From a checkpoint of a small transformer trained on Wikipedia.
Training: a variant of Muon for these matrices, 5131 steps.
Each number is 50 + 12 x the weight over its row's rms, rounded and kept within 0 to 99. Layers, rows and columns count from 0. The size before them is the row's rms in percent of the matrix's.

# layer 5 MLP down, 704x2816, rms 0.0567, rows 0-213, columns 1696-1727
095:52 57 36 57 49 52 52 32 40 55 65 42 52 43 48 48 37 41 47 38 61 64 43 54 56 52 55 33 61 38 55 47
102:49 52 55 41 51 63 38 33 36 61 58 57 42 51 45 51 57 51 44 44 42 48 49 34 52 42 62 42 50 62 57 54
114:58 39 59 29 48 34 25 48 68 38 59 63 37 44 65 46 49 39 58 60 38 56 40 55 55 43 60 62 46 26 53 46
101:13 65 57 41 40 73 64 44 41 37 44 23 54 48 34 45 47 56 45 38 59 24 41 38 49 42 45 35 58 45 62 31
104:38 67 64 50 67 38 57 42 61 45 57 32 55 58 63 49 55 48 42 52 47 53 67 43 26 62 25 36 51 57 41 51
101:47 44 61 39 54 53 52 65 45 45 72 34 66 38 40 40 56 39 58 62 58 49 49 38 51 62 57 49 33 64 44 77
100:47 51 48 40 51 56 52 53 61 63 43 37 27 39 36 69 62 37 46 38 41 42 50 56 62 88 31 49 39 53 58 58
101:65 63 53 50 38 39 43 45 77 30 45 50 42 50 56 34 73 45 54 51 28 39 52 40 44 46 42 53 47 39 68 42
100:51 42 54 81 34 43 46 42 40 54 41 60 71 53 46 34 41 54 48 41 56 54 64 44 43 70 64 41 62 39 49 35
120:64 51 64 62 52 50 55 51 40 32 79 56 47 49 60 51 43 42 42 39 57 70 58 50 47 51 54 41 60 41 45 29
099:50 49 28 54 49 62 55 46 38 50 66 61 32 44 40 23 47 38 67 58 58 58 68 50 57 59 63 58 47 76 34 52
098:41 58 30 46 60 38 55 69 55 40 48 54 34 83 44 43 56 34 46 55 47 49 49 48 50 40 55 45 61 43 28 57
100:44 45 52 64 48 58 70 46 48 45 39 40 61 37 46 58 41 34 52 49 19 46 65 53 24 46 49 56 63 47 42 38
100:42 39 55 42 50 41 58 67 44 61 47 59 42 65 58 51 60 46 63 43 18 60 44 51 58 49 44 42 43 42 60 56
097:34 51 43 54 61 29 52 59 62 69 41 41 59 43 17 63 50 46 48 48 50 64 40 47 24 44 50 54 28 37 58 44
100:66 45 60 37 63 42 52 41 65 42 54 68 49 48 59 76 30 58 42 41 41 60 58 45 61 64 35 44 54 39 50 49
098:66 57 58 50 61 55 31 43 49 60 39 50 55 48 38 49 37 43 27 62 53 40 51 61 61 73 58 63 63 60 55 36
104:40 36 47 45 58 57 63 43 65 51 49 54 38 60 77 37 35 51 63 79 31 59 43 55 39 34 48 76 52 65 61 51
101:44 62 61 62 59 59 52 66 41 26 39 37 42 64 58 40 51 32 58 50 79 63 39 63 34 34 53 69 45 50 46 42
096:48 54 57 54 53 34 45 44 66 25 45 26 64 37 55 65 86 48 59 44 49 34 32 37 67 61 61 57 48 59 52 38
096:28 35 67 49 57 46 57 53 41 49 48 66 55 40 41 62 39 53 61 64 68 24 49 55 46 47 21 47 54 47 40 61
095:55 59 34 32 45 41 39 29 54 41 58 45 62 42 21 15 50 25 34 70 58 53 45 37 32 45 61 51 57 51 30 59
099:62 45 63 42 41 46 33 56 62 58 39 42 62 25 41 26 74 46 33 41 43 53 68 24 58 40 39 49 49 35 51 40
101:29 51 56 37 39 56 56 52 55 51 57 38 36 39 45 44 50 43 46 52 54 52 40 48 38 44 54 48 60 51 52 48
102:40 59 48 43 47 44 49 29 22 46 46 68 45 59 42 64 46 72 57 37 43 69 49 49 48 56 27 61 50 67 48 43
099:47 55 56 22 61 48 56 42 55 55 61 40 74 59 48 49 35 37 51 59 68 45 68 49 62 41 44 51 52 77 36 42
105:49 60 53 54 51 62 45 60 31 62 56 62 23 48 45 43 45 64 47 42 49 52 40 50 30 47 39 36 64 36 42 53
099:75 51 67 43 66 58 42 46 60 36 44 32 37 70 59 56 60 46 29 61 40 32 50 41 45 43 21 42 59 35 46 24
098:33 40 38 36 62 58 47 49 64 44 59 55 42 36 37 67 53 47 43 61 29 69 68 86 36 51 39 38 43 53 61 59
103:60 33 44 39 61 43 55 58 63 55 31 30 53 45 59 48 56 58 62 69 48 60 61 36 39 52 57 59 46 87 32 47
101:35 47 77 54 44 51 48 51 73 40 52 45 45 65 60 43 41 47 64 48 55 71 60 31 53 37 42 46 36 26 34 60
096:42 57 67 52 70 43 64 50 49 47 44 34 51 56 41 40 34 50 37 33 58 60 43 48 49 40 55 66 38 53 50 38
099:51 28 50 54 54 48 34 52 49 33 37 64 55 35 46 20 37 53 40 70 41 33 55 44 49 27 37 48 41 59 41 50
095:40 54 65 34 46 75 62 62 43 64 54 49 49 42 36 33 60 39 79 49 46 53 33 44 51 57 68 69 59 64 46 51
101:28 61 33 36 22 65 45 64 59 58 43 73 49 66 54 58 62 56 49 42 44 39 51 64 45 52 51 61 75 42 49 57
099:49 58 30 41 49 52 72 69 52 62 34 57 59 67 45 30 48 50 48 46 38 31 57 42 51 41 51 61 70 35 53 51
101:55 49 41 52 36 56 45 56 56 62 56 56 34 60 29 36 44 38 59 54 56 45 34 66 75 57 31 58 41 71 51 43
103:58 53 56 65 47 50 53 54 45 52 51 62 60 41 71 51 54 43 42 67 41 48 49 58 50 51 45 42 38 71 50 51
103:51 50 48 33 70 56 68 45 54 58 76 62 61 54 54 54 57 70 56 50 44 59 74 48 23 53 44 51 38 62 48 37
102:38 41 42 77 38 54 48 46 53 52 57 33 62 36 56 45 50 54 64 58 59 39 38 49 48 43 51 76 62 54 40 49
096:48 54 39 70 33 64 33 57 61 46 31 38 52 56 39 69 43 63 20 36 38 41 58 45 47 51 43 43 43 52 53 59
098:41 50 54 52 64 51 62 47 63 37 45 50 61 61 46 37 36 40 47 51 60 74 48 53 22 54 58 53 51 35 56 52
099:38 43 44 74 52 47 62 64 57 48 54 71 23 68 45 65 86 26 58 58 56 28 63 55 49 42 73 51 52 25 42 44
101:51 50 55 56 43 54 29 44 26 46 29 55 49 44 24 48 61 31 39 45 56 52 47 66 63 45 62 47 60 16 46 47
100:61 47 55 44 55 41 65 79 53 61 35 41 48 74 45 51 57 44 38 38 40 63 48 25 69 59 44 42 47 52 45 73
100:35 40 38 33 49 38 53 54 49 65 60 56 48 51 41 44 46 50 23 65 64 40 46 36 58 76 55 32 55 36 50 57
098:26 44 47 33 47 35 54 64 63 46 64 54 39 43 49 47 71 54 34 56 53 40 50 51 65 31 21 42 56 57 40 69
105:61 55 53 58 46 54 40 77 46 41 55 48 57 66 71 48 43 65 61 66 62 45 54 44 42 67 35 35 64 42 54 60
100:65 60 34 25 33 54 40 45 40 36 46 50 49 65 63 58 25 42 33 55 34 44 54 51 61 41 71 49 53 34 45 42
098:59 44 47 62 59 41 30 47 30 63 61 27 61 34 47 72 67 51 53 38 63 53 49 49 42 62 54 43 67 02 54 54
100:55 54 37 61 45 34 66 45 51 50 71 42 42 18 77 70 69 55 54 47 52 59 63 52 47 31 62 53 45 40 63 66
102:41 45 46 44 52 65 70 40 58 39 54 77 48 31 59 38 50 59 41 48 49 46 57 60 56 49 50 75 28 50 46 55
097:55 45 31 29 62 68 72 44 39 60 62 56 49 66 35 57 34 42 39 43 42 32 37 49 65 53 35 32 30 39 50 39
097:66 57 55 69 55 52 52 52 44 37 50 52 44 35 59 49 53 46 42 38 36 58 42 78 50 51 47 41 48 42 55 13
097:49 58 53 37 45 44 55 57 51 41 55 45 44 23 44 32 42 60 51 34 45 61 61 50 64 53 38 43 35 47 56 47
096:68 49 39 49 63 39 44 59 38 39 44 61 23 88 54 56 16 49 41 50 70 35 60 58 43 55 55 45 43 58 30 53
095:33 44 42 68 46 38 61 58 46 34 35 53 50 46 52 55 54 53 32 40 53 39 38 64 62 72 65 31 48 59 43 59
100:38 67 43 44 49 73 47 52 46 85 44 63 21 61 66 49 78 54 49 48 36 55 55 60 58 52 44 46 73 62 38 52
099:83 57 67 43 52 46 51 44 43 36 49 47 63 50 72 43 44 70 45 52 19 51 50 42 56 51 80 28 39 50 69 31
101:75 54 46 58 46 63 58 62 55 37 45 39 67 58 37 61 59 55 58 60 35 39 52 43 44 38 58 37 38 24 27 46
099:41 46 65 42 45 54 40 44 15 47 22 48 46 53 36 43 56 41 48 66 58 42 29 58 56 68 54 69 53 35 66 57
100:32 63 65 54 52 58 65 59 44 48 53 46 44 36 34 70 46 62 54 59 21 66 45 63 62 52 36 49 64 66 64 46
101:46 39 45 36 56 64 38 47 44 70 51 54 54 46 64 39 54 47 84 31 59 71 38 34 51 69 37 55 45 50 56 48
102:45 60 79 32 49 42 59 55 58 45 46 63 61 28 57 35 47 55 66 62 76 32 42 47 48 53 49 55 48 47 50 64
101:55 50 40 65 61 39 67 46 48 38 53 32 52 30 40 31 50 35 55 33 55 46 48 58 35 37 41 51 62 49 48 53
098:44 61 31 47 69 48 63 63 53 35 47 61 40 50 34 60 36 43 41 51 45 48 37 44 61 49 57 42 40 53 51 72
100:41 67 60 68 53 55 51 55 64 26 55 60 50 52 58 57 53 50 51 54 26 40 58 42 44 67 49 32 71 44 64 63
102:35 61 41 39 62 54 58 40 67 70 56 41 28 33 43 35 38 33 52 60 36 54 30 38 61 60 52 65 57 63 65 58
103:36 54 35 53 46 51 45 51 26 53 33 48 46 35 43 46 38 22 57 54 61 38 51 44 57 46 48 42 52 17 54 47
099:58 50 47 50 56 54 52 60 69 52 34 72 37 36 50 51 57 58 42 36 32 68 40 49 56 59 57 57 65 70 30 59
103:49 48 48 40 53 41 67 75 46 49 34 57 51 51 80 52 70 51 52 56 08 59 38 43 51 41 49 47 68 37 72 47
098:39 47 53 40 36 58 62 27 66 57 49 44 76 38 52 50 44 49 53 33 27 40 57 66 47 58 52 47 50 64 56 38
099:38 46 46 47 28 47 44 31 68 58 33 45 54 58 40 42 81 49 26 39 67 37 60 38 54 53 54 35 38 35 48 33
099:57 43 54 61 46 81 63 36 37 61 67 65 64 19 68 47 18 61 61 43 49 43 56 39 42 54 53 45 36 49 46 30
100:49 51 29 40 43 62 51 48 60 26 57 78 56 34 15 73 59 49 50 37 46 49 37 61 46 73 35 56 58 42 53 65
099:48 52 37 74 53 44 31 44 64 39 48 49 46 84 47 74 66 50 57 51 66 50 51 65 48 53 51 52 58 61 51 36
100:38 50 70 58 42 46 38 40 58 46 47 30 34 36 50 45 58 61 47 46 70 62 37 44 41 46 46 58 60 60 41 26
102:50 50 57 22 54 56 58 45 67 52 55 56 54 48 35 65 66 57 50 49 28 35 39 42 52 63 51 60 56 41 30 46
098:30 55 33 32 56 66 46 60 61 64 58 43 66 73 44 28 45 51 50 53 55 51 52 58 47 43 32 39 59 71 30 38
103:48 45 40 58 48 53 37 36 56 56 71 48 60 46 47 50 48 64 43 45 67 52 47 63 60 45 57 91 66 48 44 48
097:57 54 48 46 35 57 46 52 45 69 55 30 48 49 45 62 55 55 53 49 51 39 44 64 65 45 59 56 59 61 63 38
098:45 35 51 43 67 64 62 41 55 61 41 62 38 35 54 37 57 46 35 59 48 28 47 48 60 57 55 48 42 57 44 42
102:59 50 40 27 58 69 26 66 64 75 40 50 53 70 53 43 49 61 60 44 63 55 55 40 55 33 65 30 40 51 37 45
100:51 43 44 52 43 64 54 51 53 24 66 39 65 53 62 60 57 53 58 42 52 46 49 62 48 53 31 55 24 62 64 59
100:65 35 65 69 54 59 47 21 52 34 45 57 58 46 55 52 57 52 39 69 39 51 43 56 54 61 61 61 46 72 29 63
100:65 51 59 31 37 60 51 14 60 62 53 55 55 41 66 47 71 58 46 50 66 46 48 17 33 55 41 54 50 60 42 66
098:53 42 53 51 46 56 67 45 38 46 58 67 40 43 36 37 68 51 49 40 43 49 66 41 58 67 64 29 53 55 50 60
096:40 55 61 62 58 44 32 18 51 60 55 48 39 52 57 35 49 83 41 61 47 46 41 62 43 59 47 49 40 37 45 57
103:60 51 56 54 54 44 56 46 42 34 52 39 67 40 48 55 79 38 55 41 60 39 48 52 45 30 84 72 65 64 60 34
095:62 63 53 53 45 62 52 54 42 55 74 29 60 53 41 41 49 32 60 53 37 38 39 59 46 45 43 51 61 78 54 47
097:44 54 67 44 37 38 50 41 35 76 41 60 33 50 50 51 55 33 56 44 49 75 34 40 51 53 39 44 58 44 63 59
097:52 65 42 39 49 48 49 33 38 70 53 52 68 19 62 43 71 52 60 62 44 47 57 58 48 41 55 20 39 60 47 47
094:52 51 58 42 57 48 55 36 58 71 44 42 51 72 62 58 60 57 43 54 45 66 68 58 44 65 45 33 51 46 68 28
098:35 56 49 54 54 42 62 35 52 40 45 46 42 81 34 56 65 54 46 55 39 36 44 53 39 61 40 48 64 41 40 39
102:36 47 70 45 59 53 47 76 64 52 39 59 55 48 53 52 55 50 77 55 42 25 76 36 58 56 51 49 51 59 48 43
103:61 50 40 52 45 49 61 60 45 46 39 73 29 59 48 31 58 30 48 68 56 48 49 51 48 72 58 64 52 80 52 44
099:43 50 61 26 54 55 53 65 48 56 53 37 47 56 40 50 40 53 40 34 56 25 54 47 46 65 50 44 51 33 50 38
099:57 49 33 55 46 56 39 60 42 53 50 30 37 46 37 56 58 45 49 48 63 72 48 32 45 42 43 56 28 36 45 46
099:63 38 56 64 53 57 32 55 39 65 85 51 39 39 51 45 66 58 46 64 30 62 52 48 57 33 51 44 71 52 44 59
099:27 55 54 66 36 70 61 42 56 34 53 55 40 59 30 61 39 44 26 39 47 43 51 46 47 49 54 44 64 66 74 43
100:52 49 52 41 42 28 18 63 35 46 72 46 37 73 54 72 49 56 53 47 49 64 40 54 66 27 46 58 40 25 45 70
096:46 44 64 57 48 43 56 44 40 36 31 54 50 24 44 46 68 57 46 50 43 56 47 58 55 75 38 70 40 37 54 42
100:39 64 65 65 51 65 51 42 59 55 41 33 39 46 41 33 68 68 37 50 18 37 45 75 49 52 36 66 73 46 24 49
098:59 46 41 32 35 54 45 43 63 39 83 54 42 37 45 39 53 50 75 49 56 35 71 28 46 58 57 57 54 49 67 59
100:50 44 41 67 30 44 63 49 50 44 49 51 61 53 44 33 32 42 59 68 55 72 66 59 53 60 45 63 39 59 42 47
101:66 40 58 60 64 38 46 39 69 30 61 59 34 31 48 68 50 51 42 47 39 53 63 66 41 51 37 67 32 45 37 57
097:43 35 31 44 33 62 70 67 61 59 67 45 48 74 41 58 33 53 50 75 64 38 64 52 39 45 46 66 45 54 52 54
096:36 37 56 32 54 53 52 40 64 27 51 44 54 34 29 27 46 43 46 42 45 49 41 64 26 59 49 45 57 67 54 50
104:52 39 34 62 43 49 58 42 57 41 64 38 38 47 62 50 68 67 57 55 52 39 52 58 30 54 65 34 48 28 47 54
102:70 65 45 33 32 42 49 49 52 52 46 63 47 51 27 46 31 46 43 48 40 70 64 48 59 51 63 43 33 50 34 35
103:50 45 50 53 70 43 67 55 46 18 59 59 34 70 53 79 34 65 55 61 54 42 32 45 66 49 64 54 45 51 64 48
098:64 48 45 60 48 38 40 50 45 35 41 49 64 35 57 44 16 67 54 66 48 46 48 44 50 35 53 58 56 62 38 26
101:68 46 52 39 47 27 53 57 44 72 52 49 41 57 58 59 58 48 67 47 70 24 44 57 43 71 55 39 36 50 39 45
097:65 55 49 46 57 66 40 57 36 53 41 64 42 48 62 48 50 76 45 43 49 49 48 64 46 63 48 45 41 70 52 31
101:67 44 30 49 40 57 51 51 39 56 71 23 32 42 58 49 59 73 57 51 68 51 44 54 46 60 41 40 63 45 43 49
097:63 52 70 70 42 55 55 58 46 34 34 56 59 28 51 50 26 48 43 53 35 77 48 40 62 52 42 43 60 33 66 49
095:28 47 65 64 56 40 49 49 55 44 40 46 45 53 42 49 53 38 42 55 35 59 44 28 55 44 49 23 47 68 40 42
101:44 44 55 68 56 59 59 72 78 46 52 50 51 63 62 31 47 57 58 66 38 79 45 57 28 41 73 56 39 48 56 73
101:64 47 64 57 55 29 29 56 60 64 71 30 66 40 71 50 53 23 39 73 60 47 47 27 42 61 47 43 51 43 52 46
096:60 59 45 43 57 46 42 43 29 26 61 59 61 40 59 74 49 50 61 40 51 37 50 51 49 57 54 55 70 50 41 60
100:62 59 56 34 43 42 47 53 48 55 54 55 66 30 49 59 63 44 42 42 37 46 57 50 35 45 56 49 46 20 33 43
095:51 44 34 70 48 39 59 53 57 47 50 60 62 58 62 37 58 50 45 40 43 68 61 38 38 30 43 60 48 34 55 54
101:54 46 47 66 38 64 54 56 74 46 44 63 76 36 58 50 67 70 54 31 49 38 63 51 32 62 59 46 22 55 36 47
099:53 66 29 72 56 34 50 45 48 41 29 33 69 54 52 47 34 46 46 49 44 42 59 49 61 62 66 41 50 64 41 41
104:46 68 54 63 52 55 56 50 51 66 42 64 37 63 38 50 68 45 37 64 53 55 53 33 40 27 60 52 44 62 49 49
102:58 40 72 42 71 59 37 49 40 53 35 44 37 52 37 59 13 40 64 52 45 66 52 66 58 25 50 65 40 38 46 58
100:39 41 29 18 40 49 50 58 55 57 53 34 39 47 46 32 41 45 45 46 69 52 61 42 41 47 69 56 65 34 30 37
099:54 45 39 60 51 45 53 59 39 50 53 37 28 58 42 49 61 67 27 57 44 72 36 52 33 67 38 42 31 26 65 55
098:38 48 54 59 42 49 41 53 62 38 39 60 56 66 44 58 82 38 29 69 54 62 59 67 64 47 53 54 70 76 58 51
099:65 47 67 39 48 58 58 44 66 41 52 50 51 50 56 40 50 57 36 72 64 16 36 65 50 57 60 42 40 74 52 41
098:37 47 67 29 56 48 48 63 61 69 57 64 42 45 57 40 62 63 33 48 45 62 56 61 54 63 66 46 50 47 41 61
096:48 54 74 54 45 59 52 64 60 49 49 55 44 65 38 49 57 59 36 63 73 49 55 38 57 55 41 34 36 25 42 58
101:42 50 58 64 57 56 17 53 37 57 11 63 41 49 62 56 47 60 52 40 53 66 47 32 47 25 45 48 54 63 56 13
099:47 53 43 86 50 35 68 80 51 39 39 60 51 47 25 62 45 74 22 44 36 38 59 52 53 60 66 45 32 66 59 35
099:71 47 57 65 52 37 35 43 62 39 42 67 65 21 53 60 53 26 40 51 50 34 48 51 60 51 71 77 47 68 54 64
100:40 51 50 54 54 34 38 62 64 42 59 65 37 64 50 47 56 69 72 62 55 61 42 29 52 51 67 37 64 47 42 53
098:47 57 34 52 53 57 67 57 48 48 44 58 51 59 60 55 29 52 63 40 40 72 56 46 61 37 54 71 68 55 51 60
097:43 59 45 58 54 61 48 38 62 29 45 55 27 42 68 33 46 47 34 28 70 46 38 56 31 56 50 44 38 55 49 61
102:50 36 31 64 58 51 65 49 45 52 54 49 42 60 62 49 57 36 58 73 65 52 45 49 25 42 32 52 49 46 60 67
098:41 59 60 60 58 58 33 37 49 57 51 54 62 39 37 48 49 38 35 49 54 52 59 48 50 52 54 60 66 55 67 57
098:53 49 53 75 41 69 44 47 62 43 53 56 35 56 50 46 70 43 67 41 54 33 53 33 56 57 53 53 47 33 73 55
101:29 57 43 54 46 47 62 54 58 43 50 32 45 55 34 65 49 58 39 50 58 60 46 36 53 39 46 45 33 49 38 39
098:47 55 81 72 55 32 39 59 54 80 41 36 55 05 52 55 48 39 44 46 51 67 42 52 58 39 59 40 41 40 50 46
098:66 42 42 53 49 65 34 53 64 59 58 59 51 27 50 71 67 62 51 31 25 48 64 43 58 18 29 53 26 60 29 51
097:53 53 68 43 68 31 43 48 47 32 57 50 50 88 59 49 55 40 64 50 50 55 43 50 39 35 58 68 55 66 58 52
095:63 49 61 54 58 55 37 36 54 65 61 48 52 42 40 73 24 66 63 49 58 47 47 52 55 53 46 37 72 69 30 47
097:76 49 48 33 42 37 34 69 64 51 47 34 53 50 55 60 44 53 48 38 60 46 45 57 48 50 22 54 53 43 60 44
100:61 43 43 30 43 29 44 51 46 29 32 75 52 67 44 35 38 54 52 55 45 64 40 33 38 63 53 59 44 39 40 58
101:45 52 53 70 54 47 69 37 46 45 55 64 37 37 51 46 63 23 60 55 59 31 60 61 57 51 42 61 75 65 60 67
099:58 36 52 60 57 37 49 58 52 36 69 71 37 66 65 57 32 65 51 29 58 64 52 72 47 52 60 73 58 53 62 57
100:53 57 24 59 44 58 48 51 54 35 52 41 36 58 54 55 39 36 55 42 51 66 17 66 52 58 59 43 77 52 38 39
105:30 42 37 62 43 36 51 46 27 54 51 61 43 37 44 56 72 61 37 56 34 66 72 45 63 49 55 45 53 69 48 55
100:38 52 45 46 53 32 51 47 53 34 36 45 60 62 42 64 53 35 52 79 42 41 41 28 52 46 44 52 30 57 40 28
097:55 46 42 24 59 64 49 34 54 53 54 35 54 38 43 30 67 54 21 48 50 59 46 52 45 71 64 58 48 68 52 33
100:82 48 55 42 48 61 46 50 33 53 45 68 47 35 48 63 61 41 50 46 40 47 45 39 63 56 59 37 67 55 56 54
098:37 65 55 58 49 61 53 40 48 71 36 60 68 52 63 37 54 65 41 56 52 41 45 56 60 36 51 51 35 53 55 44
099:55 39 22 65 43 50 44 48 33 42 53 60 47 36 33 53 69 43 51 52 64 57 64 50 42 42 70 42 64 55 40 69
098:52 36 57 76 44 48 52 48 45 47 37 32 57 36 46 40 42 60 60 75 25 28 49 51 29 63 55 67 59 51 37 57
102:39 59 56 53 46 58 60 53 48 68 30 48 50 39 39 58 72 65 39 40 62 61 56 43 38 64 55 62 38 38 69 41
096:28 59 43 61 69 57 47 40 68 47 60 59 44 70 56 67 33 47 53 53 32 35 49 74 56 47 78 58 52 40 47 30
097:44 45 40 73 62 44 29 49 48 56 54 59 65 39 56 37 57 49 58 54 62 73 52 51 61 49 44 40 49 67 57 24
098:28 37 40 68 54 66 49 32 45 72 55 47 47 51 42 29 26 50 81 55 49 47 52 46 53 63 53 82 48 66 43 36
100:60 52 50 67 46 60 70 42 33 43 36 45 56 36 71 44 60 39 58 42 60 64 49 22 51 62 62 51 29 49 69 68
103:35 62 64 35 54 30 44 46 51 51 49 65 65 40 45 48 53 44 55 71 80 46 45 38 63 67 59 46 27 34 66 62
098:57 54 55 62 49 49 45 61 38 69 43 45 58 73 40 53 36 71 64 35 48 45 60 51 42 41 45 64 47 54 34 71
102:52 44 43 43 50 35 55 43 45 57 46 52 58 41 63 43 70 70 22 35 69 55 59 56 43 37 40 40 46 53 28 43
101:65 41 46 32 42 62 58 55 41 42 51 43 40 73 67 47 43 42 20 79 86 50 62 49 30 42 57 36 68 49 41 57
103:36 62 58 66 35 61 45 52 60 36 34 59 32 57 55 51 38 51 36 30 57 37 33 48 56 26 32 55 42 36 52 72
113:54 55 51 56 56 37 42 52 12 63 57 34 59 51 54 48 42 70 53 58 47 52 57 65 47 63 40 55 43 32 52 62
100:69 44 45 44 57 39 41 61 26 40 53 59 52 48 52 54 55 60 39 42 74 43 44 43 55 37 44 33 59 51 45 30
101:37 41 53 26 55 58 78 28 46 50 56 39 59 80 43 43 44 38 39 28 61 43 45 64 56 62 49 67 49 57 49 39
100:58 56 42 60 56 55 35 45 52 50 48 41 36 50 48 65 59 48 43 51 62 39 45 53 43 48 61 67 39 35 52 57
101:44 50 56 51 44 42 53 36 47 62 60 31 58 42 50 78 61 41 45 56 43 59 54 48 49 36 35 66 53 63 40 53
099:65 46 33 43 42 72 45 54 23 63 19 54 80 37 64 54 45 35 40 65 54 49 46 49 60 25 37 46 58 40 52 45
101:36 48 64 68 55 36 79 37 53 38 48 52 55 66 45 44 42 61 59 43 65 35 45 47 40 82 56 39 43 50 58 49
100:46 51 53 55 47 69 47 57 68 67 70 64 71 57 58 66 52 64 44 56 54 53 66 57 51 42 50 45 46 26 54 68
098:61 38 34 52 48 59 65 47 51 61 62 52 52 15 55 41 49 45 57 61 21 50 35 65 49 50 42 47 68 61 48 63
099:50 68 45 50 38 22 49 23 52 56 39 45 61 74 32 52 56 45 29 48 60 61 47 60 62 52 50 69 44 50 73 56
097:43 51 56 52 62 40 52 64 48 24 68 38 48 50 44 47 71 30 43 43 49 59 44 56 39 55 17 68 34 46 58 43
093:71 52 52 46 38 71 66 48 46 51 43 60 49 39 47 65 53 63 57 72 41 67 59 38 60 49 31 59 28 38 40 56
100:60 46 61 61 52 73 57 47 53 55 52 66 30 38 74 61 59 50 52 55 45 73 36 46 50 41 56 45 41 54 48 47
097:51 48 51 54 53 61 54 46 59 43 43 61 35 51 61 69 34 50 49 28 46 40 49 47 57 38 76 44 64 57 50 65
100:40 40 43 35 61 49 65 58 52 25 61 39 27 73 44 56 50 70 53 45 82 38 54 82 72 43 37 42 44 59 40 46
109:54 51 48 54 43 40 35 41 76 52 40 58 45 30 38 39 26 50 69 42 83 44 59 47 48 40 52 48 44 36 66 59
096:57 54 61 41 64 61 65 57 41 31 47 57 48 61 63 58 47 35 56 58 41 51 39 36 42 55 55 74 42 50 43 33
102:66 48 46 26 60 25 51 31 48 70 75 42 50 46 48 34 42 58 65 63 51 58 64 50 40 34 52 57 46 37 49 29
099:49 41 51 37 37 63 29 42 60 52 37 45 35 30 70 42 53 48 45 26 43 50 61 48 39 48 44 53 42 28 42 51
097:52 43 41 32 65 42 61 57 61 51 57 53 34 58 46 32 52 31 58 64 59 45 33 48 38 37 54 55 50 39 49 40
102:59 56 50 48 40 60 40 64 43 32 70 56 42 50 33 58 55 69 55 59 30 43 52 47 52 58 57 31 50 54 49 60
103:67 52 36 53 52 39 52 44 55 56 65 71 45 66 48 51 45 67 47 48 25 62 43 58 42 48 44 44 51 72 62 45
098:31 53 55 49 57 48 58 59 65 43 54 50 10 22 50 62 72 63 45 22 46 39 51 47 51 40 51 37 61 56 62 50
099:64 46 44 58 52 46 51 87 61 51 55 45 50 55 45 62 64 38 29 43 67 37 54 42 38 51 31 65 68 33 51 56
099:65 51 54 26 51 47 31 71 38 39 43 31 58 43 62 39 79 67 50 42 58 66 43 56 54 57 46 45 69 32 58 57
100:54 44 55 49 49 47 44 18 37 42 62 61 53 55 56 59 58 34 47 45 48 40 42 56 43 13 43 60 73 30 29 41
097:36 53 43 74 56 56 49 55 56 77 55 54 37 30 67 72 38 40 44 45 50 41 49 44 59 50 38 53 44 20 51 45
104:60 45 79 32 52 44 31 46 69 50 31 44 52 75 49 31 33 71 60 54 44 68 56 35 44 60 73 31 45 49 61 33
097:52 42 57 54 69 44 45 76 28 37 49 66 38 36 38 41 38 42 62 49 46 62 61 65 50 67 66 35 35 41 50 66
095:76 59 42 59 46 48 41 48 33 61 45 58 49 63 76 54 55 63 27 48 49 52 40 65 52 65 57 52 70 45 48 53
099:42 57 47 42 44 48 52 58 54 52 63 43 55 65 63 40 37 53 12 59 27 57 47 50 49 57 54 52 53 58 56 69
099:30 58 37 46 55 31 47 41 55 46 48 49 66 20 63 75 63 33 17 56 21 42 36 27 51 50 50 33 73 68 60 56
100:44 55 51 36 35 54 43 59 22 57 43 34 44 77 49 66 62 33 59 66 34 45 63 55 44 40 63 55 47 66 50 45
100:38 49 44 41 54 51 60 46 50 42 47 68 28 52 30 49 27 32 62 65 42 57 50 53 73 63 33 38 72 78 59 53
096:71 49 71 50 42 59 52 54 20 41 30 44 80 34 41 29 41 50 43 37 53 43 53 65 39 46 50 37 54 54 50 43
102:45 38 63 24 41 44 40 52 43 67 42 54 42 75 52 33 43 39 68 55 53 47 20 61 43 48 35 53 42 24 30 33
102:62 56 75 47 43 34 48 53 44 52 66 40 69 46 52 45 37 46 38 44 66 53 45 63 51 54 43 44 40 40 41 48
098:47 54 61 56 33 68 44 30 45 58 61 31 53 48 57 58 43 50 45 44 54 52 57 70 36 57 48 50 47 38 42 49
096:61 48 57 48 44 51 97 49 51 53 58 29 50 44 38 37 51 53 66 50 48 42 62 61 27 62 34 63 35 56 44 57
104:25 66 68 48 45 29 23 72 66 52 75 36 54 58 41 58 42 52 54 63 55 46 50 72 41 53 26 53 63 57 53 70
100:60 47 56 34 42 53 58 73 51 51 64 54 54 75 46 52 49 52 31 46 94 60 36 57 56 57 67 57 57 59 43 73
098:59 42 56 50 62 50 72 61 40 58 47 52 45 34 63 47 55 65 34 37 77 21 56 63 29 64 59 46 76 36 38 70
098:52 48 45 41 64 24 46 70 40 51 59 55 26 46 49 64 47 46 47 23 59 43 60 70 39 38 28 30 21 63 49 44
097:49 57 53 51 46 25 23 61 57 49 48 48 34 34 52 37 62 49 49 39 48 48 45 50 32 37 49 43 67 41 40 46
100:64 55 45 67 49 57 56 71 64 51 41 57 34 63 52 73 53 55 77 37 49 54 40 62 51 71 69 24 48 54 51 51
089:43 59 28 29 39 53 72 46 44 42 51 48 49 60 44 64 70 45 36 56 50 44 64 61 40 55 42 48 29 53 53 68